Each number is 128 + 32 x the weight over its row's rms, rounded and kept within 0 to 255. Layers, rows and columns count from 0. Numbers have three digits each. The size before them is the row's rms in percent of the matrix's.

# down: layer 3 MLP down (transposed), 1024x256, rms 0.0493, rows 12-38, columns 0-255
# up: layer 3 MLP up, 1024x256, rms 0.0493, rows 13-39, columns 0-255
down12 108:156130147144112089103141161120137074143118162150117145170140135136078135167094119051130137164079104153108140143129168171178163114119102064133093205166120131134133160145102126153146145141108116103161136185132123141177152111087066127123137150159111129110134130108081153144112126197125121201131108139172064108125097121190078097140136112116079163138191163165183157158139163134139203143209129090090110120202123131092121100108105130172143087116099132098143130165164126122118120177156167109133124129186207126103166175134136103172074130088191058140106157182111134143143115086149109154104185115112201089128150104110104159100081096091130157155117079107155125101058137176047193142119101157138149116113116162088127082129097089133091134111121100088088127114135106171172138186142098
up13 101:151150193127197096120158140150090169052118139141070116118143138153149128087085146137111113127114140114128114136124137182125087126112105154096104101131095138108132105154118152138151124108124102135116077142084166089161115151195115137119097159103136178129150169166148184113104135124178143102114146122170131075098193113154126096083146189102127119142101089152104134157177143107156118138191124121142132101116181132119164115054127071176121138119196068089072153176141087068073112116136113160104073115149099145131126101142136100104189168135128080112208146154165127134126149136097178107061130147129107066162150085117166079095151171108132103174133113111170132155147153052089062126110169084029078182097155130116116095189169122136133151167095140174093129114058097157146151097115120
down13 106:175086150201167126112099100179096045090127182095096179109081124119137148103114163118128194122147178120127131133091150098166095157138123092085118136084142094201095088188098139147132118141195105094135125115130133069159121138135142148209148113071134127105047104179154141084160119151088137138155146087157085109157082153155130163179174164169145134140174181160139130052152142148097107155101147098152146102160114077145137142092172171099152112066136114108132117085095154108103160146035117168104117112098198089142138090131114136151174119135154174180122105106201116121127125112075153143161069132135125122088080142107102165117109166124110113081166088124131119108100123137083131112109092158096144110073148140108163140143167133036126128094113186140126157122117100160143113122168100
up14 113:106107186151156156124112138126113174106138162189085090128068160113093133165163064101186085093117161105154115123150134160125152129116140179117080119120100154157116120196125067200171140152159141190179154161172135138131133088116134117094121082120152133161157051128108127157170099132115166101144134063119130129128173145142158113062139156112080125103100158176124137183140098100168117195075105143097098172121109080080092176084138078187139123160133115146080142194180094124112137188167118146120153133131130163166143106137097176122077079130079089150111102138193110127135098111137167167087109102117117094144133127118133133079115110168188112118156137138083106161099172119171123180144089153090155161072066136131107130089134141108111117141095202196189095131135191129110099139130096
down14 109:103114154109155169148128068144132143157142160090127092093144157145159145128119135149160206159207139135118100135129129120143124140164093140126133134144098123122142156139141120152068148164091119172137090102143122170186111107173057150144166096131103101059075138127106108076168183110101163137101165110172149085128173089142119170139173154122139098080152094119108098163166125063131145136081169134221175125071116087107096116145121180137117154139119086096144123123080129130140130128104077092111164113165122165091171134044119079121189101135169118106221148126106179160107116122092062093103114151095123170145138146188106118132167180149117129156198095138211181169115134138087078088103158140085138157124133155148197142142093119135154080154098151141126112074134141163141134094111194
up15 104:116103086102164078136124090104121136136108121149121166093160157073195111103123110166122137146155178156122127144140104083156118113162094097157161136158118088120131168109165105141134141152121155129075098136159101128167107142118133093155155108125131086153068178075133130141084108145184165119106139150122100178072083206086081112140130127150131118142145132159123117228102119110141172115153130174161072126143125171113059178171084150149157120099105112148129110115146109099164113165119123088143174119073097116161186088139185149132149076191163104131185146077082167123114149133116121124115194149133068128130118116167108156154125092134142154117162157101133203118099124129123154111113099099144153069163097111112120053106095110154174163139022133108192078137175054082094168102058161
down15 103:056133108132120110107094103129136155117154153058162108157111139167117194106182146164136083126114146117116104190128153133159125084162109114114134105144167122219134115139114126176118114137071112133168096097135105115124168118124109124152133158142091096135148100184128149117130158146110188159113152184152178136179112129087061116115163073152159142163105144172077140062143123152160116135127075114087122147092066064150163125146139180109138169172101136156101148064133153177139135152122101139128151086166095086113092116166148133178149107095072154143075098159148132152100122133167147122097084147102180120097145136116092130081091141143068097172095097143062079090154160133196180101120142161114157200142203137061128127085167143132141095129215121099073195140086148112099086136145125
up16 102:145113073130144088174112108046138137070117150167129103078204129138120158129140098102129142152124068098174200119083186096074096160155177153138101108152125131113120133112106124159128125143162108102150170158192201185133119145123093096168125140061138064113168097164189123155095158138121131100164137093180142141161126075147125075117092140083077110130133147156111097104103133067125087058077165175077156123082134100157141126175147126178091136112117170093110128065134140108101104102120139093169107144050130113078150100118123081096118171117147116155132150102089108156101115070131147100101167127136157100113175095108102097124130115062125109171071150143113159154154133133143123159110111100085123122179089103072129076157092154116090177112092118113068083125196164098134148137099089
down16 099:083102136126151118077141090115117140184125113109135108122058156102080112087115128175119131085160117113117089163136079168156173114045109115129174183100081089117155140116147082125121103082143110126103117128079103084127113157062081151121146092155080101122106133146134162088126144081143118131108115129071179118128138098068130144092137138167144118110119122074110117155112090086186129086039043153153170066095170159150137164137179132129127151172106098144149116193181105122072104152114101157109156122168097168124125137141077161141107138112107122134124136124101126112154146136076146101104142111109120159160078118106112097124095187123119092097171151055183072099121096102167081073155147125184107067101198120139116152139151131076128127117168165054121199166085084134100069126100140
up17 107:133191136115077134128079185174108189104061147196079125104129147133063148165154090133132140132025108132152103109137109178131127098128089138135100104107103145071106116141080175108133183162092106139120097162098147145117148126097116162142118146103124180096093145174094128117178126093075123095106143152129121087136120145122150139169083091097074090128181110189200082133152114091127123150126075120110122113116166164113177122149083159129160124132138109102135123174112174117155164151104095124100161049142150099130059087186134205147119152092128159121197110138131178147138094134124117136156084087125179086155095120211127101117165108162163152118181090117200089103144165201083134130166131094118156165151170142100155098113154124136147111099095104154139187151131140095078161111157145
down17 106:123122150060180120132112130128166160104152093136131144114102095107107160149121161087155112131168166128139150091102155075123142079182187181130089135218098151191129119101147127108136133099123121151107161185168186145117112120145165102154178157114090082154168133095142197156118121158122082099154120110068119152056064113147125102085134120143159149205129117089135182113113174129118129114147125101149153091153180181175129171091156131134117215145134187122137128095162147096096118134147142140119084219100129163066106088127109062091093068104120057109172167139149126116127147094125144126101160131116073162105186127098179125132115144121137109138082162109125117086124087120173100138147089151101129095123115146126147210053105150089125110107100168132109092163124108090213147108113123
up18 097:089079118164173135105150123133082064063110204139124144071116078179148107089203123162162165116194161153130083090081110151142130135198148162119125113152107146150133111159209163131132155124105096119113115155117108133178109146121182103085125136123205145202128134157188136123137163083097105096144138153151105073128126117108092124157097133071125108102178078125151149106136081130123105130082141094148149117184135132165166212102041090074084077105085146148147105124160131177124162116128108162114128176124151130164076139141178056113139119172106129118086182115123147139127114155122101115153118180098146155137112129153112155089147084099145185156147122111179136131154109076107147109087173080108120179107155188137153166112143163111111144059145107164146109116095114126108162165187149
down18 107:088119178145128119147147152158155113147082102083146128201167101132142094133102140145157106095085192146131153162107156090129126113114114124130146148087145145158187161105173117096126103110155160129100144145143139093114135111146102158224159082116077161069132144080137083102143130082145096156114167151116174124150073143138136134071147146185193097224090154106073095097178133097135113129068200100117099088134174131098147134176126099103190064129077094081096091081168114101098113130100079162160147147110146165109084211166121119149120135136143131144085121157131111105130187160146104125137166180076092111086156148121169122118124140185129152124139190178113142136173090140140101112094125159090059138141093114135195132182160059141124135122183128095123140115126176091121138099102163
up19 092:134133147116120115183096118089060130143151123112123079128116168136138123044131127082064122141170142067145085107095136169109118128156066111120117139093109136107128158163084157122078148190114110154115201066206135140118143148135155129128144170140091081136121162007134101082077147111121166153074090193118126124130213160108168142166168103106171149080089126151118123116123110161114084116100128118119103102158108120142097081128136144181073135074071124162113126167117083148068131142121129183129098148135145112154149151140138159182096135147150144105085122147178144198128122126153141148127125137163113065053166145072106133177072151149162147121145110114118154133117050103142082166137153115110095195094168154129114085141071139140110158128128080173139101104141088121132123108158187
down19 100:089158088149121112083138132134144060139101142076055131155107103121187104162067127133175182082092185181115155086156109120148149114142146117163139107108152123107140128154123115119139111146198097130094127137130134114092079164193110110123124038137135203167125091223142102102153136176099121135110176085184145108183089149154081099131101155166107137188201104097151115126104142132161175165136104158118096143104171109162161091124086099153141121145152125107147070164121166118160122125147093097090136074099063111087093132079154152045168122087109108164138140112084147073148132145118119189147136121173151179207081163147070096073149094149088079088106135135142126111133147188140142093150145141108115110114122126164109163116189126075140126131120121119120142082140147100098131128101087
up20 098:090157120135127066134129109153158170116139125118124094146117146072112199169113165085125149094187108160066143089097164124110146119132109123116118152084085080135150155127079130110088100139118127195128126156145143126137145149092125145081119168075090166171156095104145100146073149115112098115122131120136082193133156132124122134149150157156116076142148155122114193122182078134165109134136164125122185104102132124106144082178122149160152171081127142107027154144093139142054135093065076175164120161144106143143115180172095112151113173143142111134139133094078097070134208139150074133132143138135148182144094141111079113175116181153105147066099162082122161122120149113100124107171130173114169097161130125176114181140106130135070113164108022104072094130167107116186173163066167
down20 112:185093125116138147101097111114119132152115172129160116166126117198162116141069099125090061161198123099085164158149165141138110114147132075113183157107197102081143129147164152128159134105104101142145125078157080173127165228125107070131159108138162095085104162136152146095163119094131145132137155104089159162125117128098139117098094197153148106165156105151140089248106135091135124143151134163145104122147141132155038160110091141082091173096134089080186100142109167166146189103095105153132147148144092119122079120144096168112138074127121118172178159112141096156127069134173063149113133053125145123163145130114144148105180167108128141145113104134128097105169211121130168095164133126120103125091089125168159132114131139119182119167206138195121106109103102099130180140159131
up21 100:114118099182104143147105099185138120134146116173192074117132188115108187141137091130161136052148177167118168108149074079145113107173044139083137111087175142160119154104158064174144143112120068086130089217148071128122113147124100143121151142210090155078177108158122136153124106133119117084131150084189113169126047132120125148131150102096130176138122126098171182111128150139155134155159127104151080071150161093119155190161099093145101162108155114165126127074135094154166139124153118097099173161135071163059087096109088110201090118085119146140176094176135142136169120099100119145128152083098088087135113114074100136126127163161135165137151122143174164079142096131163156126159057132101133129148123101109170103118127147113161131167134098090113064124154090133126150167162105
down21 095:162128113123145125095119087131095165143165079106106139116147068141184112135117110123116155107140116111060183124102126103075152177078128116131071110132102058129140119159067095099143124114142117137118155136118171075124120144066189156088107161143134116130081157123155114104134136112094101149064121177081139088149106096159081077164108147081141095167210102152115093096138164124068148111114100104182104144174096186080133084120157096116152083233179114089138136195117164128142085109070136107169094161080153144121116192115149116130147146131099102120045089094061084106085135062107190124138101110156135159114098156168156148177117176109178093116141123123078097146083133123134157127146112146115139142113206114149154134179130118130159151118166130183120150187146116160150140130171124
up22 105:130064070131112086102075091157105130138146141134150131074137137129156157187068157108085077125112148121070128136116142137153091170111148171168144099104120127184109140105137178135116166115125117200115128145078158146126158085141125087140130080064139139192127130138174188112143143138156214098096115088076092156107065157080145128166128154099157155142130070155112092131076155121093159186094080156166145089112136198093113167168141130106128074155106173122109076095134146098163115132120159185099104124105125110155202115153147123129095143125124098150128083137132118113194124131068142114127087134128196072136156136190127196153165129186130118110119111148121113145158115160057143094099148082073144091144088133189145124173127132135145196076131095168145117163085141129144084140101071
down22 105:170122205163184170153159103090154149118104116092097211134129075132124121069160183126116117118111115157204133124152093144107128114084109072076149104142143187166128125075160093105158134111171151160161129054139099151118132201140151125209113163148147113168108119129060084129099101173056109130174140102170182114137100169144093136185142094192066121135063170103124165108143103114147091128130162098164148154153109123176137122151146145125174179110114075157118114163160142172099132109155113114079134161119179114096132106116132134121161144124137088100110187121160107144142121209154155054137134141123118169107159186104121125117134103101134124121118150169170132079099118165154145124157103182120090171067181151154135155105119122136124141101058181043126140125122118170142119135101145
up23 096:110190144128106149138099122132117102166102152198147110083147184125112190179095091148120132094125158106188109185159142091074153096117117106097146104145118086107105079102119163139159077143108146090178170169135077103036165125130129211164125165132081127077111173101107109112185132098101122171090141129114165137172193136116086094107162098117093088150094124088128172144100096153130146107109168100154177099156096115133124154141103144084133094206089133126117124090092118125093155149103156141096139088130141079118182093149137093162113105138166150098098117138130125172179158132153122152144103076069141052116103126180101100064171186153104175080116120111144112147114108098116119199177146108137161102141121173174092110164111089159201082096066145164141151157125156139145168103105120
down23 104:117157171133143144109061131117166138127192118128149114118193095101151066126143110090149118100196128103105151104112179140065128105160161163142110112088125176147186162119201085148124164096084076171130093169146113115125159133100098097114072100170139177153192140059145164184120161143116121079183213169139089160163120116179111110127115146132118153175128131118168057164177137132132088162136113142145126092107200078161116101145107162156137094078134097170144092101165149117125135189150101113070132107082095099140123130111111163132156096137099120151090150106124111155139174129160111125142141125157154184078119177132187174157167063157184111166125096165109098130104178104079143075123187127077130142134142052153106159084106063109135135128165114156140106108123156141139161131117160
up24 110:172132094141084111131112128152127114133120071058100156121150142135166192134123180153107195123114156144131108088127132153157134150112091154148119122131036131094156137148124143121089095089112098120092067111121060133085161136085116134149131115173119182120085072136110154134183201040092195160191075088102163105192231142120140125157157117094153101123088129140121114142091114118175138121093130112124079136101115178098113117132129173159134104134108061125134110118187183112116178088115162082155142136158163134157107133103125112095105136144093087118127083054123124138082159107095106132138089144099161086117124136122140070171066176113136118137175132108194121143164166122117084091131113135124041088123141182105168148151124140151106139091151152099178138139178111129072160125098184
down24 103:160112148140129136137127080137168104169146094119178102113101147134110090132135089198184115047073140128084106141157144153089099184151067138078091076152137093119064101108179113044163137126135133126133173122116126135133153115137169157120169172116164158119174161128114106180131146100129124127091133171121158109142123084115110142103094148133123204138184097150048125113135130107128151165175122085114080218074139135163092134106155089149074090154154192152139158082134141115117113113148138092136104164069142120089154109093141091117078118119138135146145132122118097123045085157187138122136109132157093096105197129079160108119094118079177095114105122116118142080167142127163207213100129141097144150188110163124090097152126153161145134162136113078154133071077161074137105146165105
up25 105:124142098126084172143070155113123085145115162141166111139182189160096123122141144122080089175119085128170201083119138081137096066116142086110145131104132086125122112166144131145170118087180119129165103122143147075151155113105121116171081085129109129094070144181108113135160106090096186104068071117133141154113081142148165095138050090113189106124111091133127163127133122133120125101096161129131112093117109065121134109117069179212166114135138145111075116115122092097138072086116164126118137102167179143187128157114078189144091106187165065172111093057154118151131096147143140131129128142183102119089157154070132181093154100081101135174117114143164108102153172174114126106120110070100117164088137137128185132148165159148163096173137150134183169115216164125143138126111188
down25 113:056142101128067094197162111133110149132144145157107116097191146074122163085156132148091083161118084133134128065155118151157137202132114117093172173111156100132100163149169108187170144077092115135151115107177172101193143085126143087163174122097152148127121145122087117196120112102167110100123127146130200157107119124118135096105114119141091126137112102101107119146152142098164105156103147172174108109082120142160139128112124160134147143087141167163135094177149181087174158132103127102105135134118139087089153088167148133195171087085138086130144150082083139056117152068086134101128120148140176121200136148175151118138137160065112085148130122161111140075077061120201138121129131137130090137112088156129205133115056170155099182122143115056173123079140088101105151140195097
up26 090:147117062152102154135097146061128154118114125149117123094120121172157110111094125097126148083124178122085188167092149169099120172116147049069135224093116062145137173137100079097112115188144133163100098124160060100169102186138164125207105130147115177171115109129117133103125139130099105152081185083129124129149113117150168128149168134116110118148099091093105097167117148146127085130115159122137120144091097100158062127142100126146138129139167140062147117152077113079103096134118113113156111110107178144095118105133120092083109133115128107097150159127148109198155081121141148124145096144112100140106134049136085120106160157145093129156123179091170088123082059146107039158161167139102144177025182096091159128172119131049129130154137139118109127111213106148145105175144145
down26 099:110116203140121086133169162190102142138080116094121094180117138156129164151133097106110114169107127169175130106181118106100096155123113198181153095140146146125129144087122147118139170121089073108154182141155166150187136095170121152144136116098136140120099131104172148171145031135111120134162100131201131090099145170147107134149091157079097114110131156103184167134138137113188184082168148091155088153148152110092157112100126117135099144204127150166120086172177148179146129140182132147077149105116107143129190126143119146113162110119153153131145099109116088125081140110134126150106189154073123121141125170159158106148130101151137128085148091174134172177101172068190163122125128132180130086167125167131060118088158155165182086034109110115155100081131080092127175050116067
up27 106:114113135170108128180137095183150111153104104094082123110122120123143140123163180101153083079116144075089153117174054139115105108169117130139158184125135119188152112097134142136166168177138139148140077181214049136140155106160133095156102117136166092071113143148102105170109156102176100095136100176120127124110147139121163086180139156135107140178139140091141167159114156141185156153152136072113096099059152121131101097176070150127117144117156137129078134090116137184157129109165117138121038134027166123129108086146088148152094151207131093121134170110110137148143130095106117165137153082165078127162156153176080131099131176089136148180099180140147150104171110148177080102119112111143187104129162115067126189095131109177147115073122138164081128164148141109108136141154049
down27 106:144147150096109089124153178110134148079148148125117147043077135126093209142140089145128089144151115176143119160130106119125147129056158161165153088112134157073160139118153130181156113062115087096156114181151079131139066142129094201164150091141114161111130120137145126116200127151142107145127107166061139157181087085088164067084163104145102074122161126102110173126122106103100083124104121135151153162120065187121139106165127076130116116173128114078142091186132080137065103046085161101156107123136065147098132117119137100133157090108067141118081125081101141129196154116125103135161138091087230086160166090091060125095151089134108117178159150104140105155151136133088140092112135146102152093113122145166120107157129105174152135140069095156121135113139171125087110088098117
up28 099:156150158140181136104097116067116082117122129159103136144170148157155117136058142089171153130150127097140096140045132123125128153111151180160114147209087142135157111120125157085142134181133123085080098163186117156192103158082145098122114119119088128144166099144082144112107161160139121114149122147130106121181095156117088182207161135122114106135112118193104153190096166170061178113102121117127136083192149144137124135120115108159154085138102105095117088124105151140077074149199152138107169088132165126133155140129197129142120130099149147149181138143092132089137119124099041149092089169166144131122098058187087138124104095084169143103128151167144114114161100134106049150070115064132091137113088172144073176163057145123095105119093137143215145146166108168132141154122114
down28 105:073114127147180076158119125114120174110134120136141116117189154074138189135174113166107158106221124123153125109106180108077091181151127153121134153152159138101140138106113103167167181116149109159118160086082119099123091137169138088147164142080133169080118120153178167135169053123139211063148122136113171179085091123142122131115107146098086166115128126037153142094131194165132119139145127149161132089103138168103131118156144112092122138132156132111170140131081118117118129092139104091178057157129116108166082138133096146151140105081120077101122118128139064140153073111144133166123133092130145149157085073054075115152155132147200065236074119123104103139091139145144140141174065147097127151083127125129086130108160093129143145186117180111113106185155115185097153135129128
up29 043:161115189075136073125135093140073125076115129132066115146129100142109146135094139149084105154140117155116172102076102122159106145084147184153149106145120121165054072137129178095118110151127146124091079128116134085110103113160121162102157061097100125144158085102190148134164092152054104111116094172086070133107100126110140097165173100111151115132175100105117159109121130115135127132155114114082126202122123120118090058110117130119095131148154101115156098110150148152111100134120085134091077094156133117148102112071143095163112122157158130184116077084073070077099117138105077130139148150113040112115048111111195094041104199128148148120188082141121125087080113117122138132156093110095180086151100161091136145083160104146072114073169082099061140161148100146105102164098118
down29 033:123155051153116147077172103111165141151153097142181115092115133122118127081120126114166132141122126106118057112150140138097139104134111089074111118084132171115146175116136090128152133100146091131173162097125139140102134128096106072111124209128147111115091103127066145117085146083152141145115124040166158100153175078096096125116040136175118100146117144153089100140103084166089168115092114110171135092098160151140132198112159157139127132132124150101102145125108072090147145096094139123208183131096094140096143110139093146092115121081125100109081152126184154171125116074151173121123094113133238161138200151131065102196119017069082115134051132126123101152145136130112123134088163120118099130084151094155116104181087137099160121141120148132176135108159149089138140075170100
up30 093:061090161107053134094174138094160120132137138074130117127119104107140182154070101100141122103069195149112113100118075139066056174149144141137083143153176094104127081130109140112126110139116136144131129153133125181156193180155125126112104118220118135149108147137130177121123169119149142104096036132169162132129079048109141110124086172159142107116126131085181099148154130097122146166100146092092144116093123146113092129100177118116097159143139121142101137179143118155120079137115131115151135127148185097146132107193146103095124142092120164086147136127130158178207073101131065115154162085142133163149099109146194183112169151159120160147143094104171135106157139070109159147111168156142156101095201122053136153131148125141114068088123076166091124111075190176141134114066082
down30 105:109157096147101109107063124154148106090107167135137131104064077153134155124096144128057171127102166213162135153139155110115161104096099156136137125061115154097120094133126110141187094116116099119155169141128115112136114150141075162081152105093083125081075104205148136112121067129099118159126126083138114190157082087143144141156135108131128087066137160117106060102126168143104109115136131136139130126129170113165106115207157163174086077077097072118134160097104143125124137131191134085136076098139114114106151165178124115131094136044116072165187080129090143129087147158076130153178113184172124105110115064132117145117126085177150130145144159146109132103082128195193066085097128140088123127151060133133138152156088125074119123190120117153160094171169148172160158163174111
up31 095:143088113135189106104157235108116167163171117099130040157134158151161178151100117130110141140120167106168117101102072156121160117140127122120173145157103094154120085153149111094157095082107123057134131133154146132101050146121141085114149183059133133163144117176168095156122081114126121125171147155144150098113182125138149106160143088106128169044119157111108110121104147181121055077072087174149149121162082160144099202120120129137021136121069123081088136168146116170138112088111145176107095132138112158102104112149042110119152092124165123187069090126135121141108131115091195137147136108096141136105147183146137140082085169102119153159085129146144112130170120172149116139144145110132130105131145158162114116114131175105117105135143153158137128124149106123111182030184169
down31 104:130133079100123191150081082111123175126149130134132138112144108091124131088185130118077145179154126160125091143144093013128108117127143209148105122142133119114129147107133107180126115109138101183133087235154132101101183149104134087163080120148126071112172131070155112115106148084093159106108070145120114147178108176120135190107133176154168097177123156142114061167164105104101104119136112094169089120149124133112130115184151087169148152126119120134155177123130192084111128115094081136153129140137186169113136153145110137149111157107113102157105150134104132158039120183192116152171091126163155139129135151110098100094146158098101142128212108185092160086177087139166141094141092142125155178129136143129175107096168119196092157156129123066079121143143138109084095140064173
up32 113:104191148105057112138145113154111098120138124179179124110171145126131083154121143135112138105130186151140086137169139117129112163223172120161097137112167150190089105087127127096138096115136123079130102118100102074114107136123139108135128074100128117118159154112172107207129075117108110163117162102189121106138119098159122109133117117058107109124176191164106194149134197175200131096151113142122150141109200104172145125181105174107148080163138142102102137135150147095163085136112151154158066095112162166128049148183178137135176118118204170144098077128159075103151112099133143096094169125139131153108101146121098113115112120161133076101102135175090066094137159117133179141060169183197179136119089174071159147102130113129143097109087139092102150158106139093104115070128122
down32 102:195123152174181126149097116135155092142122201163166137107087122154177125113115132145107134177129109133158138171127121070107097102037096095158117203119134107152104123091120203143125120147165166143142080099096107200129148157113154137133178161139157152174211160146143103083103112137099104069106118130137174098058086165126131110170131074159108142125101147158132074086072164174102158228164150137077162133092132176113089190133109135116103156116111142112140123149068097169147177144118202096085174176111086099175078138147150108125118115130124106095104155152087122122087156118104091135170128171124138082163165139153127200142164101120144133153118103135136125148160119136116126126148131159120164142124096115102115142106093164149108092116183139120106145101177157138142084166192040
up33 110:157142113145116159105138106161150109088171187142156141105103148085218130113162135148167094143105128115095180140076118090115122136162145113134168149103148093120164099155157159132126106112122130127181123104085124066059088134118135155127115085106104148093119098121136137124062213088142173113075155146105107152147123087095179090128160144078058123158124213162117201145116079104067181098171149090114045170120140101139165143130132109105146111142109122133135201125117113172185144163148160097139113148045140161125101120147114124138098159171160073157197144116194101091137137156164092103161144130153107099162113099090155143115138196133111155199145105179112124143109108039150128098177109116125183105081115101088135074122145114159097106128125125175123105124153105090131148164087095
down33 102:163142147149131135083176127116070093109080085160139152146142121134117163133094089185086061091196137165101152154220145142106117153143153113125118116128145132110182107127140109054137201101201081143098094142088158133145147026192131096113145120153162103118131168126114194184159104090091110125170059121166116126132102180109151169117106148157111148082141090181127099061121117131101161155163094159157098102163146114136109131191130126163106172098166121159128073120157115115165147128087125171173153162152111113124172117137089105087114102115115116148132117169045135153146117113185124130134111076135149165114164091160177146123127148097146159106134150103113121141122073102136093178166146129093133115139158139155109148164102145109090113128123115092109139083076148175146161234166197
up34 106:205101095148172119081150152142041098098134170100115138099124090111131097187150143091143154141171142140174131117111090124121109131121168108112144122187163185148098102135137116139137138051135133110154145129099122190141136106057161136133125073144119115177130113084091088106108164098125135123096156027128186119203077132150176113077118150086150180115120129156162123138126207123111173122153113133090144150118190118129105158121126153141090127184126139108123130108168138156072160072131100146150141069221164151120155105105111185089135116145084040137164115070171057128077090151123158086113107148126133086111085146112158111163151093105126153133092118108125061144149136140110114114149164117106134130141103062156138098102073151141105137194136152120103116207103137114136122137175081
down34 094:116175123084133051170087084064134132164110073162126100114098111097098161098077089159092164068052170099102137133124171149146132130118083173155146107073109088072136144166122149092136107130137176155114079139167090117067133110130085076115110205116096088083143116145151123079131142108094141164176121147174176143134153168091101123165094110179145117104081159081117089136178087168095096070132141084144081132157037134157107131164137137152084115098102134106080156092128100122182112148137106140111094146087081124175113146128113109187151148156154220101074178153119143106125176141108055139135139105198128171071100161179106105102105100144154124161148163116146157164138126093095173122112121126125111102140142147150161144178120156099144106097131102168130173076143143118131145127132160
up35 113:121076112106121095081133146159095154103124146102109112095157121100152094148136121127196056147126079148136104137106171134094106123160152081106128114114164131112120137102154132125086113145108145146168126156197167181123111194118135115146160108161137133107139134134117169207132146109150166171144140037101071185116152113093105133116182146159108168179133118124118120148147170130119161129132125163136158158116125152104156154126135097150094122099099159096118197132081122113086092097139131100203121116153148094128110140144128102103187129189185097107074118134158161066122127150144109102148134116086141139080123096139089137153102156142146091126132164151208150226111112195112149114086116162152129108136096088100190058190073113127100049065141163107104207076153089162100119216108098
down35 116:167115170103155127080094126131078151134159144164144094154106135094061148130117099130122092157140148124164085141163137133150178122158108153112161155200072141097131127134101109121089126095117111086141152111091176170127078176092112101125164085094143146136089182188134143092140195132114117150143077085108093110052124169125096149118163146119101114149152071171177078141137081090213144108121176103140115093133179100120139084136109131145136138110085125107166070159155149119099154076151167149153145055123097112112128146071142157120171100131050188123106203143121075052111162118119104123103156097154145141088138092184090135144150089091132120152090085122145081126149123115100122043111117128119101137104195153159206083148121141158165139122147124198124095124194157139153115128184110
up36 106:111059147142132110153136118070070111091085079098086124183144105131091182127097147117037148135162155153141077122130145122128129102094145107082155135151160126151160161128119169120086149117108134156071110168100139089137142108139105066153175140134088092165118094113187153099153131138135195105141107166184101106117096179135201170150157155162083092148088116157163129130173171078079120100140150168058100162124160170175155108120112165121133181229128100154174118134137137142098155104083173154164116093147135147181092129094104115152117112127208066135090135145137111143131086139174134151141081093109122106144151131115151102175098187148182108148119096182127131135092092150142119142094149132147161108107070119196154138062097087163125099129162128065086169079126125158094108100158109
down36 101:128137150132097133090166140155149168188158162126151131124079110198139136130106176170224088145138197115115182159096074128150142122127152090147170119105172131115162132148082111127115088093125124058177177159119086192126114090150140135097089095186192144102145181122134150165125094132185091175090167098121172149145130081139127048115115128129116164076207139074131098124122114137103128150076158149108153158151122122104084198184111106148108083085192127089097169106178119143145131121185110116103070175130127108122139123163106137145120125095133143150134160092083099150132184120108076163094149094190195121159150092087133145090130130142049171099087142103113082101114162165121134130189114118151120147130130149079078093135138161082137149145117140191110116116128161167154120130153144
up37 102:144154073109131096121112110160150090151143137106144125134118156157165086137111177069135101156185135093185102169108082107150138101157152117070105139192158150095122160155126165164119170117076147122171124148160087154115133084092155124147170109145143086118148219111159150109126047102142187099153163123134053104156139098131092103136150118144093167100146165143089087147183110172102101092138144123115174108126132088171097109088089088150143103082108177126097108158131115130161115142144130089163101104087101083123135109172162102078099105118105156181120105136128162144166135093089130137121108089085108085091076101115139140118155164145109143109228186121161063061165117166114169085152131136170046140169165094105193116082151179135139166137161153173057172118126186128148156123122146
down37 093:144160124135132104113116091098103153072136075118151078100117107114085211101131108150103153144097116095088122088147129142147150122125104123139119085080138094106085100062114134104132112095150111127136065032089130077148099164115110179100093174126092116141123073147152140153146174094148063122084165066077124144114135086087140146152111139098152115134153047153171183111100131067134131185128071110173108118109104133127118111125148114130131145166168062100207151099107151097089117131100056112136120088178175136147147114089130169156143129075115087083126178109114105121089149184174110080180119121217141144107144156176078149094123121145157141110089117107112190170103178135168075155080151101057152086168092114158132137144123108140150103130104151086098078090092116152110144151144135
up38 103:142165105100133187146150150110145121095120198105137092142068165142171156130154139113122200125123151120147144160078110157163147042080146129118100121143114189074136135106085114137151151114060144161147120167117110108194118082184096157108123109114099107109116133104184188096145180084081137101070138150094102143108123082161101102119156073182228113144143123106141109164118165164169151136138153114109100142105139053132134132103090197192125124105122091079140173150157139133179085101146121110141135180080109154123131132172108141124158105129092064154110106136155115143088146132128079137132150160177161079083142187113084171069119062160146060141158110134127130111148092109126145151125062131132066155091124173164128152108092169097125120107166094093125109145166081170163176080120147
down38 106:172114184144177116181153100111131135157141154146135073149100083099144124141083136184128127081168159132108131077185123150089121109091085103128137129135112113088181130062135140097089160061131125115054141110119156133104132157081148117129119135191157156148118115147125130082146077144125143129166121097116153146105180143118131152106053183151089077162108115149145151175156104181132194121121156139152099135089127123152158097189082129106228147141118156158098104097135128108108105112111173135125079125147103087096157126099108117147086111187078097042094135170078110150128118118146145087175087120159106119151086110082119121126074168076152206128129115141185093180120160072110118146171145189086156149215094079091153129127083154152163097088124072118115159091133126139163122164107155
up39 112:103144079102078134124148121122127126117149155105123132087141119191100119137069164042161161175087073097113134157157132129142096074141119169135119082119091115193098106130133114115114176204110135101112127099137196130115159161132110117104126110125135163134118137138127138065141100109104163117119159197132152145156171172088136122133105155094153104131169186208169137103211173186155159135126179165139099077161109081114107165182143135176148095166122149144111129154146136183139117102099106105160099082141129161098160111083162166119090134050141150126165061107151141165134092082100171189140073078157092182138098142116070164166143121104116197123116142148132095071122119124127105121128140167078097173139135205087072162171134119110147129163098193181138126108124113139133089105107171